config.yaml
d_model: 160
n_head: 2
norm_eps: 1e-06
qk_norm: false
optimizer: "muon_variant"
lr_head: 0.00476
grad_clip: 1.0
decay_shape: "linear"
steps: 11591
Each number is 128 + 32 x the weight over the matrix's rms, rounded and kept within 0 to 255. Layers, rows and columns count from 0.

# layer 2 MLP down (transposed), 640x160, rms 0.137, rows 516-537, columns 0-159
[[101 135 150 111 188  94 104  93 119 138 165 141 112 160 105 147 123 148 183 121 156 194 128  79 143 165 137 119 138 164 105 148  81 166  49 128 116 127 136 170 103 169  83 141 117  81 143  77  89 175  74 127 158 148 174 144 111 127  83 152 119  83 140 105 143  76 110 104 118 139 183 160 156 168 132 130  83 124 127 148 159 126 108 115  74 126  84 151 131 133 140 169 185 139  98  66 143 131 101  76 181 108 101 107 111 107  93 188 157  90 109 137  88  56 132  95 140 104  69  90  85 145 173 136 148 217 138 125 140 105 132 125 127 136 142 184 143 121 183  52 174 106 155 156 132 147 171 138 107 133  76 131 145 141 149 197 106 153 144  90]
 [150 198 180 173  94 129 145 150  63 138 126 157 114 107 116 156 168 131  99 224 122 138  84 146 152  93 111 124 120  70 188 126 124  73 171  61 160 166 145  90 173 147 112 164 163 163 178 134 146 141 149  81 134  69 134 171 124 123 148 107 139 121  79  69 145 161 165 140 189 155 119  77  70  97 130 147 110 108 109 100 168 144 124 148  63 123 147 163 133 123  76 144 132  63  78 139 154 128 135 112  89 120 107 141  92 131 168 145 148 114 138 139  84  82 151 139 109 107 135 122 156 157 144  63 128 115 148 113 157 124 159 120  99  55 146 153 139 108 180 117 138 143 106 124 127 148 114 154  76 107 109 123  90 111 146 106 112  86  68 200]
 [114 121 141 128 160 144 122 125  90  85 182 121 181 148 101 122  95 116  90 179 149 113 124 149  96 126 114 130 119 113 158 149 144 176  75  87 111 150 100 129 101  92  27 128 112 114 131 123 121 142 117 150 141 174 117 138 109 168  89 143  52 119 119 115 125 135  86 138 107 114 107  81 139 118 121  87 163 117 150  92 154  56 110 115 155 137 192 120 114 126 112  87 111 161 142 151 159  81 149 112 173 147 144 139 159 153  55 187 139 112 141 201 145 115  93 138 108 142 112 111 171  99 149 128  91 146 152 191 149  70 138 134 183 151 109  88 170 150  97  96 171 114 101 161 144 189 137 137 163  64 154 155 142 129 144 103 148 130 115 162]
 [140 156  86  95  82 179 168  66 188 130 169  76 162 102 104 133 167 111  95 116 160 168 138 223 114 166 141 100 148 141 168  99 128 191  82 173 119  89 199 152 105 110 117  74 141 171 142  65 132 145 139 101 104 185 122 108 133 107  85  70 140 164 144  91  89  97 112 153 137 167 115 134  64 149 123 111  94 113 171 135 131 114  91 126  74 190 121 134 107 139 102  96 131 139 167 112 160 153 137 122 127 168 147 131 141  74  88 100 144 146  97 172 177  68 113 152 157 155 156 169 144 126  69  92 176 104 164  74 131 103 106 122 105 122 172 147  79  95 137  78 115 107 153 138 172 132 173 105 141 160  39  87 164 142 120 123 133 134 124  81]
 [149  81 113 114 142 201  77  97 136 115 135 174 101 109  86 189  87 128 102 146 123 170 132 164 112 183 114 122 121  74 146 114 123  86 132 130 126 152 188 131 134  97 141 132 160 134 155 179 141 146 120 155 138 161  67  98 147  96 193 132  39 149 138 171 126  80 155 171 132 151 169  78 139 142 122 110 110 110  87 101 121  99 111 121  50 191 147 130 142 117 128 130  96 149 138 155 120 166 172  92 118 100 152 108  31 142 122 125 176  96 116 172 189 142  80  93 184  76 146  89 135 132  85 127  93 115 117 177 152 154 136 163  98 158 198 152 147 135  62 132 168 146  64  97 162 157 105  95 209 139 157 158  99 168 106 152  88 110  79  73]
 [126 100  68 141 153 154 130 154 120 110 122  82 202 168 102 122  54 108  98 106 109 138 175 126 105 155 175  77  97  99  99 143 138 128  92 152 118  85 127 134 106 137 163 113 142  97 142 158  95 117 130 166 174 146 106  93 165 185 112 134 193 105 115 148 113 151  94 103 153 143 150 116 123 116 132 159 160 115 106  87 100 171 129 133 176 151  80 108 126 138 158  74 114 111 101 152 113 129 113  62 157 177 112 108 120 168 172  90  78 137  82 177 196 121 128 140 122 127 155  95  95 100 159  98  93 111 159 174 190  94 145 116 145 139 138 111 102  80 220 144 129 118 122 162 141 109 133 186 115 147 164 129 106  79 130 125 110 144 166 158]
 [163 158  69 111 162 166 113 145 133 139 175 125 196 122 130  67 142 168  69 112  93  90 141 208 120 114 132 111 198  86  90 166 144 128 135 188 128 114 182 114 128 129  53 165  94 128 145 206 127 124 115 168 149 138 145 137  73 170 129 107 129 112 170 105 104 111  86 131 126 109 131 128 107 125 152  47 140 103 185 141 153 121 127  51 137 153 174 142 137 153  73 136 139 198  59  53  93 172 179 143 144 164 121 129 146 130 157  96 106  65 155 129 127 136 127 141 111 114  95 102 123  66 149 133 127 148 122 122 120 160  71 134 167  82 179 136  82 104 123  78 136 110 139 147  48 156 143 184 159 100 127 159 131 149 133  76 115 126 152  81]
 [ 86 208 156 159  72 102 155 180 172 134 109 106 148  91  87 119  55 168 148 168 136 156 126 117  96 134 132 122 129 181 110  88 145 144 127 149 122 151 148 152 120 110 161 167 102 123 174  97  53  80 128 171 165 156 175 145 107 108 115 122 156 101 152  70 141 145 159  87  76 126 140 115  97 122 146 133 107  95  86 140 168  80 143  68 147 132 135 132 129 131 102 135  89  67 158 142  95 118 159 124 154 111 143 125 135 134 122 197 102 140 127 103 118 176 130 169 144 109 183 183  68 159 113 101 140 113  87 131  82 147 106 110 109 163 132 117 104  68 147 124 147  79  85 125 108  77 141 182 122 158 103 160 159  97 110 105 180 123 147 136]
 [122 128 142  88 137 153 124  87  84 152 114 143 124 150 108  77 139 102 117  89 165  93  97 131 130  86 157 142 197 174 135 186 108  98 119 138 138 103 142 154 124 109 131 136 106 152  87 106 122 123  78 140 114 140  95  91 153 128 113 116  90 169 142 138 135 114 127 129 127 115 104 110 178 176 110 104 117 180 129 139  83 140 213 122  91 107 178  57 122  75 147 164 159  91 123 127 184 115 123 167 151 126 122 120 106 147 167 148 125 155  54  82 149 132 146 140 103 115 113 164 149 139 215 162 100 136 159 125 144  87 142 206 179 100  63 108 156  72 138 125 101 161 108 118 153  89 149 128 177 151 150 126 133 142 142  93 113 115 127 151]
 [ 91 159 108  86 102 177 129 179 158 124  96  90 133 146  72 145  88  72 176 111 134  94  71 170 138  90 174 161 106 160 109 167  96 128 104 124 144 157 138 135 103 122  97 126  90 122 171 163 129 119 117  78  33 119  86  90 151  56 167 108 206 136 106 111 107 144 112 134 113 117 150  89 194 124 125 174 158 135 107 106 123 113 108  47 145  99 129 155 157 125 148 184 155 191 140 149 140 154  97 127 138 124 129 145 116 116 155  86 158 158 116 142 156 105 164 183 152 167 150 136 115 108  89 107 127 139 124 132 115 154 106 141 145 159 132 104 120 121 105 154 108 164  92 102 122 137  65  61  97 157  97 180 111 147 157 128 131 141 156 155]
 [215 131 143 159 136 143 164 160 140 100 143  91 120 170 159  99 166 115 133 166 126 125 150 156 143 120 158 102 155 123 153  77 144 123 133 152 142 162 126 159 169  98 120  80  69  82 116 145 128 132  81 147 168 176 122 120  88 145  99 220 125 127 128  88 120 148 119 135  79  92 137 138 128 117 171 109  86  97 114 133 131  74 115 126 116 131 159 117 153 147  97 139 116 172 209  57 113 128  67 120 179 166 115 191 128 131 115 171 161 172 169  85 123 177  81 110 162 112 154 120 147 133  74  71  72 119 117  73  97 102  92 122  89 163 146 134 184 104 135  67 104  99  88  87 129 138 172 136 166 150 102  94  91 183 113 125 118 104 130 114]
 [129 192 110 117 100 170  87 141  93 115 119 108  80 178 122 112  99  95 194 103 151 186 126 150  76 195 112 172 162 154 127 184 146 160 103 131 120  93  95  97  83 104 114 128 134  95 138 107 102  71 118 189 134 118 142  96  89 152  92 170 144 167 141 149 150 145 126  94  80 137 104  97 154  77 107 124 145 102  95 117  83  92 170 124 173 180 139 105 122 138 138 142 122 142 144  98 124 179 121 137 161  79 107 145 166  73 146 160 138 115 135 132 102 159 134 148  74 121 135 132 128 167 162 131 138 174 139 169  72 134 164  96 109 138  79  46 182 102 100  80 150 147  97  99 129 102 142 147 130 115 151 208 206  76 122 155 118 144 155 114]
 [141 150 126 154 157 128  77 117 154 141 166 107 198 143 179  52  87 150  86 136 187 100 150 137  89 149 194 106 122 108 175 118 125 128 155 137 120 163 100 200 141 100 117 129 124  55 153 194 136 125 139 127 209  85 112 150 172 147  89 164 128 158 156 187 152 117 150 114 140 115 131 129  98 114 149 142 128 107 103 124 115 167 160 111  82  75 100 134 122 158  83 124  74 132 128 117 118 129 116  90 129 157 108 142 127 116 146 151 108  94 142 138 108  90 110 131 160 114 178 124 175 109 124 206 144  87  75  83 105 147 123 103 159 132  76  78 172 169  96 111 107 121 137 118  69  82 128 171 122 125 161 122 165  88 134 123 120 110 104 131]
 [103 101 132 127 126 129 142 128  86 175 160  86 190 139 118 124 113 155 157 153 120 131 185 151 114 181 139 145 127 135 147 148 146  90 147 184 125 138 157 139  83  86 146 168 150 126 128  98 124  75 134 121 102 105 132  76 118 171  92  96 106 148 117 103 119  89 206  88 137 142  66 111 132  99 138 112  88 176 133 159  82 154  86  94 110  71 168 144 138 150 152  77 132 212 133  91  92 156 103 128 154 116  96 148 126 134 166  59 146 115 100 134 142 171 120 181 130 127  99 116  82  43 147 155 128 129  83  69 121 124  90 156 101 150 120 211 156 185 128 162 192 144  98 186 152  92 134 113  65 194 149 146 115 112 156 154 119 134 132 116]
 [ 84  90 116 112 111 116  91 143 134 145 188 135 100 122 126 110 141 126 158 168 203 103  99  99 135 112 163  85 159 182 125 137 126 145 128 173  87  84 114 135 168 161 203  76 158 163 145 155 135 115 128 126  42 135 104 133 142 144  66 137 120 149 177  81 161 125 140 114 121 177 135 127  99 166 126 163 163 117 156 146  60 113 149 115 106  87  77 112 155 111 158 138 151 145 117 119 103 155 160 189 129 108  74  91 145 127 125 132 179 178 137 117 140 106 128 115 131 161  99 122 109 114 119 179 172 122 127 133 160 100  72 133 133 193 118 120  90 106 119 126 171 154 158 151 132 156  54  50 112 135  53 104 131 120  91 160 105  79 123  93]
 [115 113 120 103 125 173 126 123 115 136 130 165  73  92 188 109 181 134 134 197 159 131 165 102 150  82 152 112  87 115 121  98 143 118 121  86  81  96 124 168 142 147 104  75 165  63  88 145 139 153 151 136  72  99 115 165 132 125  90 160 117 137 151 103 117 117 130 112 129 163 169 135  87 125 143 136 204 112 146 128 123 115 114  78 104 110 112 162 114  61 158 133 129 120 153  75 100 186 151  80 132 127 116 113 169 107 137 161 118 123 114 115 124 164 137 170 123 133  54 120 113 128 163 107 126 131 134 219 158 127 154 217 140 156 159 148 132  77 115 126 141 163  84  83 108 135 105 109  39  91 160 102 135  98 170 186 144 139 153 168]
 [110 132 129 102  82  89 159 171  97 152 123  72 132 101 105 153  97 132 147 164 117 112 160 204 114 153  97 106 115 168  80 154 131  96 134 121  96 108 130  88 143 109 152 153 148 119 136 153 131  91 132 137  78 133 127 145 158 173 179 155 170 132 114  70 189 126 141 183 178 133 111 100 107  78 111 150 152 105  97 132 158  86 134 181 134 128  74 133 173  99 152  88  79 120 132 159  91  98 187 103 144 164 141 104 123 105  73 132 144 146 118 115 106 134 144 140 156 137 145 152  94 123 110 118 136 142  89 127 151  96 177  86 143 164 160 145 146 174  96 104 149 158 145 125 100 117 131  86 136  99  93 179 106 146 107 128  95 183 155 101]
 [113  57 132 161 104 102 139 147 141 148 102 117  69  61 113 129 117 144 129  75 114 119  66 110 134 142  75 161  82 138 158 120 129 108 152 206 135 122 132 113 101 108 115 128 137 118 142  97 196 142 196 125 119 163  51 146 145 103 188 131 149 129 122 105 113 158 136 146  37 154 121 190  97 174 150  82 155 135  83 147 107  88 141  83 122 166 107 153 213  83 100  82 130 142  76 110 106 193 171 101 126 137 151  90 109 100  91  89 187 102 169 153 169 109 169 153  95 172 109 128  91 101 154 130 107 174  98 177 106 117  96 132 149 152  83 107 116  66 159 188 136  99 184  64 157 176 138 142 146 134 139 138 164 126 115 123 177 161 132 133]
 [110 164 138 166 118 136 103  76  67  79 128 184  85 109 108  88 166 106 137 193 110  94  64 127 149 156 150 152 135  99 161 147 161 156  65 156 100 130 153 137  89 120 146 154 160 166  54 144 123 115 145 153  95 188 135 157 118 184 102 125  97 109 154 121  70 108 127 134 129 163 184 164 102 133 125  85  83 110 154 135 136 136 105 106 104 183 114  97  95  94 126 124 141 107 137  96 141 150 173 199  91 113 141 109 139 156 134 147 147 146 106 138 124 119 107 165 132  88  87 200  81 135  76 119 166  97  85 110 157  92 175 142 119  84 102 184 112 121 176 178 145 138 129 171 110  86 115 107 103 200 165  52 127 164 125 121  71 146 181 172]
 [143 124 128 123 142 107 212 126 104 117 155 158 163 138  66 146 121 158 164 118  61 115 152 115 166 151 147 105 146 144 156 131 108  98 112 126 144 154 126 180 124 180 140 165 116  90 121 128  99 147 120 205 139 110 113  80 173 116 118 124 133  90 111 114  91 101 111 104 135 109 115 106 120 122 192 106 117 206 129  71 153 113 103 114 102 161 118 143 132 201 129 106 120 111 104 115 108 119  91 141 152 120 180 114 124  51 134 142 143 180 180 120 128 122 173  99 147  89 143 107  97 107 108 132 192  59 135 134 170  88 127  81  58 162 152 124  60  73 138 104 175 119 184 146 113 130 144  84 137 203 108 124  65 160 120 127  97 161 100 124]
 [199 132 184 170 181 131 104 120 111 198 116 158 140  88  62 133 105 126 155 125 141 137 154 130 134 138  84 173 111 133  97 102  81  89 132 151 110 174 169  86 157  97 122 175 132 102 155 111 142  76  82 147 109 136 147 122 106 135  80 116 103 100 121 136 100 122 163 117 130 125 220  80  94  95 142  67 193 138 135  93 125 148 142 100  80 143 105 146 113 104 197 133 148 111 183 129 128 190 121  71 141  79 136 169  99 132 138 177  92  67 140 131 132 123 181 128 165 106 127 134 213  81 183 162 115 164 111 133 118  86 156 133 138  94 193  97 115 113 167 165 190  89 136 149 136 152 147  34  83 140  60 143 103 125 174 140  75 118 117  68]
 [133  86 147  86 126 128 149 132 144 162 140 143  92 150 126 110  94 120  58 145 130 123  98 132 171 104 132 117 140 140  61 105 108 146 148  87 192 136 130 137 189 108 161 124 124 111 144  92 150  58 125 124 209 124 114 102 166 101 116 111 114  78  86 203 138  98 126 147 149 132  87 127 100 122  94 168 113 150 137 135  82 127 113 164  86 148 146 116  87 133 142 105  91 110 194 131 121 118 125 173 125 128 101 105 109 183 131 148 118  89 133 127 163 127 141 172 144 125 118 150 148 158 111 111 112  51 140 133 190 116 162 163 105 146 171 177 103  92 120 106 140 111 136 101 122 102 188 184 132 162  63 124 140 123 128 120 109 132 189 118]]
# layer 2 MLP up, 640x160, rms 0.115, rows 517-537, columns 0-159
[[124 185 142 161 182 142 158 101 111 145 128  96 156 132  71 159 144  86 126 123 124 131 103 144 147 105 137 156 116 143 108 145 135 151 116  72  92 144  78 142 150 167 121 141 141 119 141  89 142 131 135 101 114 125 159 131 123 144 102 180 119  65 122 166 111  94 149  88 124 107 170 137 159 120  96 131 147 126  48 159 135 109 112 111 150  98 124 110  88 193 172 114 102 138 143 129 138  99 163 122 106 113  61 127 170 157 120 212 108 207 150 148 143 140 150 138 101 147 155 118 130 111 163  62 153 126  71 110 131 134 128 122 130 178 180  96 171 117 143 155 100 128 153 178 112 114 152 109 173  88  77  92 144 100 112 123 155 100 114 146]
 [149 130 139 115 154 125 105 138  96  95 120 124 115  97 172 121 181 107 138 134  82 138 131 137 115 203 147 135 115 170 146 126  67 132 169 181 102 113 149 126 116 163 106 126 108 105  95  87 164  80 123 133 104 110 102  98 146 141 104 169 168 107  94 140 152 148 122  79 162  99 128 144  64 123 117 140 136 143  84 139 141 135 121 146 171  94 115 102 103 159 166 174 134  91 156 101 117 130 121 151 111 176 111 159  85 114 196 122 177 146 134  85 134 123 117 149  94 114 165 147 122 149 112 168 128 177 131 101 152 129 123 172 113 133 146  57 130 190 171 190  81 189 165 147 105 124 137 191 155 104  88 146  62 168  79 135 127 119 142 190]
 [114  99 142 154  97 118  94 113 125 120 115 165 106  85  59 109 141 150 144 129  78 176 152 176 164 167 146 147 165  87 126 117 106 185 161 106 127 111 163 129 131 162 178 143 118 146  59 107 189 110 125  47  70 123  79 110 152  99  62 164 139 151 140 141 134 148 167  83 162 178 132 127 166  79  87 104 147 133 138  87 134 153 174 119 156 152 165 158 144 118  97 120 150 121 118 165 128 134 115 104 183 144 147 103 119 113 134 105 181 113 160 155 122 136 135 112 161 204 116 163 139 144 134 132 107 118 174 161 181  86  58 156 116 122 141 176 165 172 175  64 112  72 169  78  73  93 137  77 186 145 134 137  89 139 151 121 106 142 101 166]
 [172 157 141 174 143 122 100 117 138 142 108 176  75 118 149 117 184 110 135 131 147 102 143  83  99  87  83 129  98 122 157 163 102 128 104 126  85 106 113 182 116 146 150  93 132 133 105 117 135 120 167 147 167 168 127  96 144  79  85  74 185  84 161  71 163  84  60 135 150 147 138 141  85 108 109 114 151 133 161 129 168 117  86 141 152 119 167 131 186 118 132 188 121 143  72  87  95  53 131 171  88 164  70 155 174  98  85 142 124 150 144 110 145 148 132 123  55 151 122 143  99 161 106 108 171 122 162 111 116 159 134 158 151 125 108 117 144 142 149 124 127 173 121 113 168 114 126 179 107 129 120 108 138 149  87 157  79 150 143  73]
 [ 86 123 179  73  82 120 117 133 151  96 158 116 122  89 169  99 133 138 118 135 134 107  98  99 179 151 149 117 127 144 119 183 124 149 164  81 120 128 117 133 151 173 123 156 180 151  98  99 112 113 110 129  99 131 153 134  87  95 137  87  60 128 133  75 154  81 139 144 126 163 129  79  82 153  86 111  80 151  84 117 129 173  98 137 122 140 138 177 113 156 160 115 159 101  91 185 124 108 113 163 101 176 147 133 153 168  97 150 123  95 122 141 100 125 131 156 111 118 157 133 128  68  81 116 127 191 110 121 100 145 102 171 100 105 103  81 123 142  91 124 127 104 148 152  96 119 110 106 118 136 143  72 134 159 157 138  77 158 148  55]
 [168  98 200 115 130 101 147  69 156 130 157 139  98 174 203 108 125 101 142 124 121 157 101  62 117 159 157 116 100 131 133  50 118 158 167 152  48 111 102 205 135  66 118 116 170  87 168  99 195  88 100 118 155 172 141 166 138  92  88 116  99 139  84 196 140 112 190  99 119 106 141 105 156 156 124 129 105  89  93  92 103 111 161 187 114 124  43 157  74 101 113 127 113 115 165 193 135 140 116 145 138  85 121 101 218 139 113  87 136 178  93 110 160 173  88 141 100 185 135 174 121 142  79 171 130 130 147 195 105 113 135 132 131 118  82 123 100 127 154 148 127 114 169 168 118 165  88 116 179 127  79 133 135  68  53 137 118 160  96 114]
 [147 102 134  75 179 119 162  97 118 134 157 112 170 191 123 103 157 229  86  68 137 166 124 166 174 128 179 120 124  97 149 119  84 129 100 138 150 135 106  90  81 132  87  81  93 140 131  84 116 137 134 114 179 117 102 167 155 102  86 161 138 142 129  97 101 100 138  87 150 135 147 130 143 140 113  80 187 157  64 128 150  64 162 128 143 124 125 135 130 155 201 137 114  89 113  85 107  79  84 129 159 160 108  90 123 129 159  84 121 170 158 134 132  96 103 151 154 114 142 121 154 168 126 158  67  94 138 144 179 146  89 126  91  96 164 100 126 114 134 114 168 166 126  94 109 186 104 125 171 100  94 113 135 130 109 154 135 151  89 169]
 [123 163 158 158 133 128 144 136 148  98 146 144 141 127  65 128  73 184 136 130 139 234 129  99 142 136 141 108 125  87 121 143 144 132 147 124 115 139  92 162  95 147 172  77 177 156 130 138 142 123 216 147 141 131 146 147 108 120  99 120 156 141 118 171  75 190 123 160 159 101  56 153 147 118 128 109 122 107 164 109 149  63 139 147 155 172  73 162 102 175 115 104 100 146 105 117 193 146  70  94 141 120 152 148 111  91 111 136 105 153 168 117 115 154  81 120 113 185  89 127 114 142  79  72 159 144 131 151 186 162 131 121  84 133 130 160  89 100  90 140 165 164 155 132 129 165 169 147 122  88 103 137 101 150 143 101 187 125 121 161]
 [124 142  87 166 119 128  59 121 125 138 144 114 164  71 136 122 132 193 154 143 163 199 129 139  73 159  87 145 130 162 169 114 102 131 128 158 116  78  86 179 145 156 183 156 137 133 147 116  87 119 158 140 172 127 166 124 135 101  95 157  68 108 100 152 128 143 128 154 135 128 111 149 129 120 117  91 107 143  89 128 201 116 171 122 102 154 126  98  69 148 101  63 106 115 106 118  96 126 151 131 155  88 149 152 136 145 102 120  67 136 106 114 134  85 105 123  87 118 174  66 131 153 186 160  99  99 175 143 134 163 163 164  94  65 156 147 104 115 163 142 108 124 149  78 153 168  96 101 149 104 156 155 133 118 175 124 132 105 123 119]
 [161 140 141 142  81 152  93 118 147  81 141 177 150 155  72 168  96 143 139 145 135 119 117 132 107  65 115 128 145 137 107 148  97 150 160 110 119  88  75 120 122  89 109  99 159 157 131 108 142 104 133  94  96  33 190 119 164 110 154  89 186  99  41 149 198 165 148 163 176 169  92 142 148 188 167  90 148 103 116 145 126 121 139  56 138 172 245 124  99 125 133  98 115 158  56 117 145 169 168 177 126 160 158 107 176 103 124 137 134 135 135 178 140  77 130 133 135 113  50 119  82 146 164 166 127 164 113 189 166 107 181 131 131 115 129 191 151 124 161  90 164 133 191 116 144 119 104 116 112  72 166  99 111 101 106  88  99  91 138 107]
 [140 145  63 104 133  86 166 108 117 163 170 112 150 142 107 123 155 128 151 159 141 129 142  74 188 139 140 134 119  86  87  89  91  82 116 125 121 159 181 125 111 136 155  71 132 137  89  80 111 133 132 128 106 128 119 133 101  67 153 119 159 117 169 185 100  77 135 179 117 105 132 168 114 172 165 104  94 192 125  88 135 148  73 153  47 103 155 126 119 185 108  60 167  76 131 174 115 131  97 102 164 130 127 165 144 176  92 121 179  98 196 147 152  88 122  97 134 176 139 171 123  96  85 139  97 117 114  96 108  61  85 190 136 154 138 165 118 143 129 187  83 109 169 129 133 147 124 103 126 147 152 150 153 181 183  67 184 145 189 160]
 [124 152 169 126 117 128 167 143 119 122 122  95 110 134 109 144 102  96 149 141 111 134  90 154 158 122  82 128 125  89 153  69 125 106 186  62 122 138 105  86  57 154 142 178 133  86  63  77 103  94 176 113 205  54 120 125 117 117 141 108 213 122 107 130 144 102  87 159 157  93 115 132  82  42 151 158 111 107 132 119 107 142 178 165 190 116 190 135 130 157  99 102  99 152 147 137 121  66 106 126  89  98 142  79 112 168 108 127 126  94 199 120 152 116  81 119 150 120 116 147 132 154 123 126 118 157 121 115 132 127 164 192 142 186 120 134 124 188 145 128 118 156 155 128 100 122 118  95 167 103 165 133 145 156 176 107  86 128 167 110]
 [111 166  83 156 145 120  74 158 148  86 134 121  94 105  83 176 188 144 173 130 121 140 107 126 114 128 146  91  96 128 134 127 143 174 142  64  74 169 171 143 132 114 146  88 169 163 154 124 173 109  87 158 124 151 158 151 121  97 134 112 187 129 140 152 121 162 114 137 153 132 155 155 130 117 112 109 151 130 127 160 178  81 174 138  84 176 135 150 142 138 137 164 204  57  95 121 178  63 171 153 116 110 117 131 146 116 146 153 120 195 116 109 118  86  95  66 101 129  94 113 153 167 106 162 156 119 130 114  85 155 106 148  75 113  98  91  95 112 105  87 166 153 136  88 120 132 168  95 131  99 101 141 123  92 111 129  90 125 130  80]
 [146 106 118 148 134 186 157 101  61  86 107 123 134  61  92 139  92 139 187 134 121 151  98 100 113  77 103 155 167 163 145  80 159  90  87 100 151 183 139 211  20 192  62 170 112 147 156 100 111  84 154 175 163 133 135  92 156 141 186 110 143  33 114 172 135 127 121 134  92 149  48 110 118 117 126 125  74 192 135 105 207 176 135 148 129 175 180 114 127 136  71 207 146 108 108 126 103  95  76 125  57 140 150 103 129  65 146 132 125 101 128  94 137 157 105 156 172 100 120  68 153  89 141 145 158 182 116 101  73 145 148  75  59 158 102 117 167 128 170 190 155  77 117 140 127 130 119 105 129 125 194 158  85 149 152 112 130 156 133  91]
 [117  90  83 140 129 154 133 168 158 148 127 154 154  98 140 112 188 126 162  91 124 109 110  85 132 161  81 134 158 216  87 124 112 144 135 132 119 148 137  90  96 162 183 114 122 132 137  96 120 106 117 114 122 154 164 136 132  81 148 106 145 173 125 163 144 102 155 127 154  86 153 110 117 170 125 113  67 173  81 143 116 160 134 110  99 105 110 111 100 160 112 156  93  88  67 143 102  32  86  73  82 162 130 185 137 137 118 185 190 177 152 105  85 152 144 182 114 118 145 167 107 198 104 106 126 158 171 109  97 103 148 123 155 108 100 107 175 168 173 105 130 137 133 133 152 140 148 117 165 101 129 164  95 187 119  85 107 144 153 101]
 [129 152 136 158 135 122  81 103 147 134 145 109 119 142 168  93 159 130 131 143 151 161 184  66 150 132 151 155 166 156 140 165 132 118 135 122 117 159 175 148 126  95 101 134 169 142  83 117 116 145 111 177 152 121  92 132  96 128 122  80 154 148 148 168 109 142 120 101  80 154 161 128 186 150  96 124 148 136 147  78 110 150 145  88 111 131 126 162  65 129 167 138 122  96 141 163 131 119 151 133 131 121 157 134 124  94 192 163 148  82 121 117 126 124  86 119  99  79 117 130 106  90  99 103 107 147  84 141  73 114 127 192 122  44 154 127 112 143 130 160 130  93  31  88  99 166 145 156 155 116 138 121 158 126 160 112 163  96 157  90]
 [ 71 165  98 145 100 135 143 151 129 124  79  97 186 218 202 111 178 116 135 174 122  95 161 161 104 104 148 144 103 158 148 121 114 170 102 142 118  78 127 146 137 154 143 151 183 128 149 155 132 149 118  96 138 114 172 155 176 121 129 172  72  95  52 116 173  59 170  86 122 116 125  98 124  51 117 221 143 117 168 145 153 149 143 172 144 134 118 129 116 195 125 110  97  68 135 163 121 151 137 196 115  88 152 171  78 116 116 144  93 146  92  75 137 156  54 149 152 180 131 104 106 128  94 110 139 108 136 114 122 139 152  66 102  76 145 147  91 102  61 108 152 178  88 151 114  69 111 112 131 154 135 185 153 138 113 111 154 135 174 121]
 [106 111 139 142 137 102 164 111 196  85 108  95 116 156  96 114  69 188 136 100 133 129 167 120  93 168 118 109 142 126  94 132 172 116  90 140 141 141 127 152  92 147  79 145 174 108 123  99 145 178 151  94 199 107 150 119 134 122  88 135 107 142 110  87 170 201 165 156 152 157  96 119 147 165 120 162 124 122  96 113 165 128 129 127 186 107 145 122 139 190 117 101 105 175  64 111 213 157 137  65 135 111 178 127 120  87  91 102 116 160  89 137 147  41 117 102  85 127 170  69 117 154 168  67 112  86 134 147 133  84 153  85 179 171 145 103 155 157 144  93 148 140  91  99 106 164 118 140 141 105  92 226 105 110  92  92 195 123  72  72]
 [149 168 139  83  94 153 147 156 119 140 141 128 119  97 160 120 156 211 133 131 130 110 103 145 148 158 194 179 174 161 189 124 203 154 135 136 136 116 114 131 191 138 116 111 118 107 152 164  89 152  79  86  94 168 162 163  65 118  84  88 125 129  99 140 167 131 114 136 153 125 151  88 184  82  95  79 106 140 109  77 129 138  99 189  93 111  63 114 111 124  88 166 204 118 168 132  85 160 150  75 119 127 154 133 121 163 132 135 102 113  96 105 118 151  78  93 101 158 135 199 108 115 124 157 104 140 103 108 109 106 106 164 165  73  84  93 126  88 165 133 139 203  86 108 127  73 174  97  87 159 108 120 147 130 141 144 192 108 156 182]
 [170  84 175  92  98  87 147 103 108 102  99 131 124  92  60 139  65 132 117 147 161 114 134  98 138 171 158 146 132 156 114 160 169 134 133 131 113 166 129 112  84 131  83 112 111 157 136 112 109 119 132 173 101 141 164  81 125 157 115 123 141 172 163 126  75 130  88 142 167 146 178  90 132  37 140  87 105  74 138  51 156 109 168 103  92 130 122 124 113 140 154 120 142 135 156  84 169 167 122  87 107 116 120 142 168 125 155 174 107 130  76 193 121 145 158 100 158 165 181 118 109 141 175 150 151 121  43 101 153 102 156 106 153 194 227  92 160 148 143 150 157 138 169  36 129 142 111 154 128 160 131 175 101 128 183 183 130 113 165  74]
 [112 117 138 107 133 168  73 158 107 112 150 142 103 116 132 153 158 138 161 117 129 144  91 139  96 108  95 125 163 105 148 143 169 169 170  55 112  95 109 200 136  75 158 119 173 156 122 134 125 117 130 127 166 142 132 124  98 111 103  91 128 141 106  98 129 139  86 135  91 121 134 115 152 145 140 153 143  95  96 172 127  88 115 164 155 122 107  98 138 129  98 163 129  98 159 100 123 155  81  87 126 200 115 152 171 133 117 141 103 102 158 136 138 121 112  91 104 107 189 145 113 133 161 158 152 158  92 165 125 202 110 152 142 141 109 165 118 129  98 152 112 155 114 152 114 135 138 142 125 152 154 145 151 150 112 160 129 106 138 129]]